config.toml
num_hidden_layers = 10
hidden_size = 448
head_dim = 64
positions = "learned"
parallel_block = false
extras = ["capped logits"]
init = "normal"
init_std_up = 0.0239
init_std_down = 0.00534
beta1 = 0.9
batch_tokens = 131072
max_steps = 8126
Each number is 128 + 24 x the weight over the matrix's rms, rounded and kept within 0 to 255. Layers, rows and columns count from 0.

# layer 7 attention output, 448x448, rms 0.0549, rows 0-92, columns 224-255
[[132  84 120 131 104 134 125 152 133 138 114 120 123 120 118 171 117 151 125 110  74 121 107 102 137 124 110 146 114 114 146 129]
 [150 174 131 155 138 173  90 102 166 140 142 143 140 122 135 121 111 145 160 124 143 131 158 107 119 154 159 112 148 134 104 101]
 [ 91 141 100 139 152 112 147 139  99 101 138 139 115 133 172  96 113 148 137 124 135 118 116 139 115 115 126 100 177 119  89 102]
 [107 100 150 155 157 129 138 119  93 162 109 125 113 155 143 118 153 138 120 135 141 119 136 109 141 127  91 126 172 130 153 100]
 [177 153 124 104 158 150 137 119 122 142 153  75 115 136  98 172 122 137 127 169 132 151 155 169 142 140 102 129 107 146 149  91]
 [110 128 116 122 153 138 111 113 107 139 103 132 108 156 143 106 162 108 122 145 119 119 125 161 127 130 103 141 118 121  99 139]
 [146 135 148 120 126 157 152 121 125 158 123 176 100  98 143 112 123 106 144 134  85 149 106 149 153 133 143 105  90 133 157  96]
 [132 114  93 101 103 178 121 106 115 125 133 130 136 118 156 151 105 134 161 144 123 137 113  93 118 150 127 125 129 122 111 167]
 [145 137 135 103 124 150 172 110 121 119 142 145 129  89 114 104  97 141 136 143 136 133  91 158 124 110 113 130 125 154 140 142]
 [ 99 119 131 126 130  96 129 141 119 140 146 132 136 157 100 134  93 125 117 113 152 150 142 163 164 148 112 177 121 141 118 128]
 [ 97 117 127 143 150 131 123 116 138 132 138  96 150 141 131 192 141 154 140 136 109 114 106 145 142  96  96 122 127  93 118 144]
 [157 127 130 137 199  86 142 136 143 177 143 107 176 120 115 150 107 125 134 135 149 150 170 151 101 110 161  92 128  91 138 134]
 [136 151 149 138 124 126 142 131 140 131 100 102 120 116 142 130 122 133 146 135 151 131 102 117 121  92 150 144 135 117 138 111]
 [146 123 117 115 162 135 105 152 139 122 147 103 139 158 100 157  95 157 118 140 138 138 160 131 128 125 117 101 126 110 148 119]
 [ 90 114 104 124 137 135 152 124  84 128 127 158 149 176 159 149 145 135 154 172  96 163 134 108 138 150 121 145 114 176 138 157]
 [151 107 146 129  93 122 113 119 177 121 102 140 102  84 103 160 155 192 170 123 120 134 135 125 118  97 135 113  89 128 148 175]
 [114  98 175 100 160 114 158 125 116 126 108 132  64 164 144  85 131 138 130 145 108 139  95  99 124 145 120 113 123 140 149 145]
 [181 142 149 129 169 152 132 122 141 126 166  95 109 148 138 111 103 119 123 139 155 109 160  88 123 142 128  82 169 125 157 100]
 [124 109 127 152 141 102 131 139 153 107  72 140  97  93 140  91 136 129 110 139 129 123 118 146 104 135 135 151 108  75 124 121]
 [156 135  90 132 118 130 118 142 147 156 126 121 143  70 122 172 155 100 121 123 149 154 157 124 130 133 140 153 142 115 107 118]
 [124 143 144 119 155 110 166 138 119 135 107 114 119 124 160 122 148 119 122 133 144 143 148  74 126 154 132 143 138 119 114 124]
 [126  95 117 144 122 121 126 135 112 101 121 156 139 142 140 104 124 158 150 132 126 135 138 101 131 114 161 130 106 141 148  91]
 [ 87 176  84 102 152 149 137 104 124 135 109 129 147  95 111 108 165  99 138 146 151 110 109 147 130 131 142  97 138 143 136 104]
 [132 125 104 152  98  80 125 117 105 134  99 137 104 153 140 157 117 138 165 160 154 109 152 111 157 126 136  90 104 158 169 103]
 [134 141 171 169 149 133 137 118  91 112 105 138  96 120 123  84 140 125 103 148 138  95 116 121 115 145 162 152 118 113 136 134]
 [160 161 117 123 122 157 107  93 117 101 121  88 169  89 123 177 122  96 124 142 150 114 148  81 129  90 141 124 136 127 180 133]
 [142 155  79 130  89 130 110 131 142 109 145 116 170 132 149 130 111  95 117 106 173 165 125 134 113 148 114 144 138 168 101 150]
 [123 149 117 120 126 137 108 135 125 113 108 115 134 131 149 137 128 130 115 137 118 139 141 185 117 139 116 146 150 140 117  89]
 [121 126 126 144 160 137  73 144 108 141 101 116 152  84 122 150 193 149 116 123 116 156 121 107  96 127 151 184  96 102 144 171]
 [133  82 141 169  94 132 112 160 153  91 140 151 121 106 130 149 131 119 140 122 138 123 101 119 140 130 136 136 136 144 115 171]
 [131 132 152 105 106 126 146 134 141 130 151 132 110 155 128 177 107 101 105 110 137 160 135 119 135 166 114 119 152 149 117 120]
 [ 99  97 138 109 109 128 113 173 104  86 128 136 129 133 137 173 121 121 133 100 148 120 126 124 163 174 117 131 101 145 119 134]
 [106 138 117 147 146 125 134 116 124 122 148 143 153 122 142 132 126 150 127 110 147 166  99 140 154 151 100 137 149 121  88 131]
 [157 106 140 122 116 115 137 154  87 167 148 172 104 139  92 161 127  89 111 119 152 108 122 183 148 114 105 154 100 182 113  80]
 [126 124 117 121 123 102 134 138 124 117 151 102 108 121 145 150 134 127 178 119 135  97 116 108 123 140 101 110 148 115 135 127]
 [109 132 150 128 112 157 146 127 169 126 151 144 110 132 116 130 123  85 138  95 118 166 110 110 149 156 138 147 127 150 171 145]
 [139 109  97 114 144 103 132 148 127 133 106 128 160 119 119 130 118 186 124 162 126 152 150  82 118 134 161  95  93 131 146 135]
 [145 123 111 142 112 131 170  92 108 131 145 121 118 120 102 133 122 127 153 146 111 159 131 127 128 158 150 124 113 140 138 136]
 [120 103 120 141 141 111  98 160 136 109 112 135 148 126 119 148 119 124 133  98 124 133 128 129 166 149 123 132 124 139 110 101]
 [144 126 143 137 162  69 140 136  86 123 114 142 119 145 118 119 114 120  95 109 135 158 116 140 141 130 122 126 106 117 175 127]
 [192 162 117 154 142 153  95 150 112 142 155 115 122 151 107 183  72 111 116 132 100 136 186 124 138 130 134 124  93 116 150 110]
 [123 106  85 160 129 166 119 132 115 147 102  88 156 102 169  80 148 152 110 148 121 153 130 120 113  78  80 158 121 133 118 176]
 [135 170 160 110 116 115 154 108 148 128  72 100 102 119 101 120 125 112  92 136 114 167 121 144 125  75 142  99 115  84 157 113]
 [125 155 101 124 121 126  81  95 170 110 160 111 159 114 149 158  73 136 116 123 114 143 136 160 115 139 157 127 124 112 131 153]
 [ 93  89 137 119 135 118 147 117  73 118  90 181 159 116 140 124 155 143 105 127 122 105 134  85 131 122 110  96 153 175 157 145]
 [ 84 121 116 117 139  93 144 102 103 131 124 138 144 110 102 152 145 141 139 118 111 120 112 141 146 149 129 145 102 110 120 123]
 [164 103 146 118 129 139  94 137 110 122 123 130 123 128 106  72 155 162 129 141 118 109 108 134 105 101 150  99 112 112 154 128]
 [108 134 128 137 102 149 121 153 146 122 114 150 162 105 133 108 109 121 130 122 132 153  95 123 125  99 113 142 107  81 144 127]
 [138 125 108 116 103 111 135 120 150 153 146 150  93 132 101 151 133 124 135 121 152 151 150 107 148  98 138 120 140 152 109 148]
 [113 141 143 115 143 103 137 101 126 104  96 128 138 182 157 100 150 111 135 130 124  90 110 110 147 128 151 146 124 158 139 103]
 [150 116 148 117 159 145  98 125 111 173  98  89 154 132 114 130 123 108 167 148 137 135 136 163 122 139 115 162  78 129 117 102]
 [116 150 143 125 139 121 116 131 165 126 123  81 127 118 137  97 161 128 133 154 126 128 136 130  87 125 155 133 151 128 106 135]
 [134 148 110 116 143 148 119 110 104 113 152  97 190 125 146 107 135 140 107 118 122 172 121 123  90 109 121 147 130 109 166 143]
 [121 121  84 101 164 140 128 120 106 136 166  91 149 127 146 139 145 154 114 167 130 101 124  94 138 126  96 150 157 148 110 143]
 [134 121 102 175  86 160 133 128 134 145 184 138 114 169 106 141 146 160 167 151 114 149 118 153  91 121 148  71 145 108 124 164]
 [ 92 146 163 151 173  87 127 124 116 115 169 127 131 152 109 123 112  94  93 157  88 125 101 152 112 117 116 139 111 122 150 136]
 [154 140 140 124 152 121 152 126 134 131 155 139 121 152 156 120 148 131 161 141 148 102 141  95 127 115 103 156 166 146 118 141]
 [121 147 127 130 118 103 129 151 146 128 166 159 116 131 123 107 146 113 123  92 127 106  92 122 147 140 129 102 109 204 139 107]
 [156 126 129 172 142 156 133 141 101 141 111 111 163 120 155 100 146 122 126 158 125  98 147  96 124  92  90 121 161 120 141 113]
 [150 162 117 136 139 152 130 136 143 143 135 133 128 132 133 153 141 128 141 137 112 123 131 121 112 114 133 114 117 138 133 109]
 [114 129 111 150 138 150 129 122 116 109 128 125 142 133 176  80 138 145  86 140 125 130 114 117 134 101  83 110 173 108 133 150]
 [138 131 158 134  91 113 135 134 179 120 133 112 139 119 117 152 113 120 147 150 142 133 120 135 139  90 123 131 152 115 154 125]
 [120 131 109 123 140 126 154 168 149 154 110 133 118 124 143 169 176  61 188 117 183 136 155  98 117 129 182 145 118 109  89 144]
 [123 150  98 159 142  97  96 133 109 148  89 100 136 140 112 119  99 147 127 122 132 127 152 145 139 138 124 119 171 140 110 140]
 [104 124 162 111 134 117 130  99 123 125 144 159  61 119 106 135 143 145 132 127  98  79 134 135 155 153 136 155 154 145 130 144]
 [147 122 130  84 171 134 156 107  96 146 119 145 119 155 111 130 121 140 148 155 143 139 199 133 152 133 128 112 151 118 135 106]
 [108 112 137 129 109 103 134 116  82 114 158 193 156 109 149 128 159 121 129 130  84 132 153 111 185 117 106 150 148 142 153 119]
 [159 139 128 138 153 126 158 123 123 134 146 164 152 124 129 128 112 117 128 156 117 107 134 143 139 137 138 116 131 141 135 133]
 [ 93 131 164 141 139 137 102 137 136 138 128 126 103 115 124 133 139 113 129 128 130 130  84 156 123 127 129 128 117 159 122 136]
 [119 123 164 136 127 137 139 112  95 153 142 113 116  98 130 114 127 105  94 106 133 109 126 133 102 124 117 147 110 130 125 146]
 [139 158 129 175 101 116 117 146 136  84 101 134 116 118 102 139 124 145 132  89 174 112 136 129 121 120 167 124 139 139 135 130]
 [130 146 105 145 131 133 116 163 174 121 144 102 187 126 148 161 106  90 108 155 129 114 133  96 119 113 111 160 140 140 117 109]
 [ 97 136 157 111 124  90  96 113  96 129 106 125  91 183 160 103 114 144 124 101 117 125 115 135 128 131 117 151 138 143 131 126]
 [112 104 149 111 130 112  99  88 150 131 113 152 128 143 121 157 147 111 138 115 134 104 147 135 130 118  97 138  80 111 114 130]
 [118 119 126 106 126 100 162 138 115 148  64 132 156 117 130  80 134 133 147 102 130 103 121 135 175 146  98 126 129 169 108 165]
 [121  94 108 122 138 125 136 138 104 113 137 117 154 109 166 139 157 157 139 138 136 159 145 136 117 115  95 154 109 147  99 119]
 [133  90 129 125 101 164 143 149 144 142 158 109 149 122  97  85 140 144 121 109 110 150 140 130 130 139 149 107 134 145  93 145]
 [135 141 153 146 106 136 130 125 171 123 120 137 108 152 131 126 164 127 113 143 136 126 159 106 121  73 141 126 117 160 166 104]
 [124 148 135 105  74 106 141 118 105 173 112 157 122 104  94 114 111  88 116  90 126 114 137 105 160 116 144 136 151 109 119 109]
 [121 187 146  87 151 116  75 139 123 158 116 107 116 160 106 101 143 134 110 127 148 123 155 152  66 135 115 121  84 113 115 131]
 [107 139  92 119 128  98 122 135 114 120 145 142 150 126 148 129 100 134 116 119 116 131 136 177 113 155 131 150 108 141 101 130]
 [121  89 140 135 111 111 107 126  99 159 110 122 126 135 123 142 144 130 122 130 110 129 135 117 122 158 137 133 111 140 127 112]
 [134 159 104 149 108 143 163 130 131 100 121 165 133 109 130 123 101  97 140  96 112 139 116 109 137 154 152 150 118 118 104 111]
 [132 120 125 122 131 143 128 109 140 126 158 103  99 113 103 134 135 139 123 134 116 124 132 115 125 109 157 117 121 137 166 130]
 [106 156 118 142 126 146 165 143 120 135 118 109 154 136 113 106 151 109 119 133 120 120 130 121 116 128 121 153 124 113 142 130]
 [154  97 149  99 120 126 111 147 162 154 128  91 140 137 141 158 159 136  96 135 115 124  85 102 135  79  90 114 137 125 175 109]
 [184 135 135 122 149  84 143 111 164 127 134 132 132 131 158 107 140 144 144 112 142 130 148  92  90 135 121 125 128 106 112 133]
 [115 115 128 142 156 116  96 124 103 117 130 115  95 154 139 113  99 152 114 140 120  83 122 119 136 157 114  74 120 126 155 137]
 [100 142 135  95 169 124 117 127  96 117  96 112 121 121 124  97 113 149 146 182  99 112 162 153 136 110 143 134 140 138 120 140]
 [144  94 143 152 125 120 131 114 140 111 135 157 139 154 129 143 111 142 121 134 132 162 125 122 127 156 150 131 150 113 110 139]
 [163 127 107 165  68 103 132 175 128  95 111 126 128  93 115 170 188  88 129 109 149 122 144  66 113  88 133 150 137 116 119 132]
 [149 109 131 145 181  89  89 137 172 120  81 169 132 123 136 122 122 104 136 106 106 164 145 143 113 116 115 136 106 123 162 146]
 [141 142 139 113 145 167  91 127 144 121 138 128 131 109 113 138  72 132 127 135 123 144 134 146 111 144 121  98  90 104 145 134]]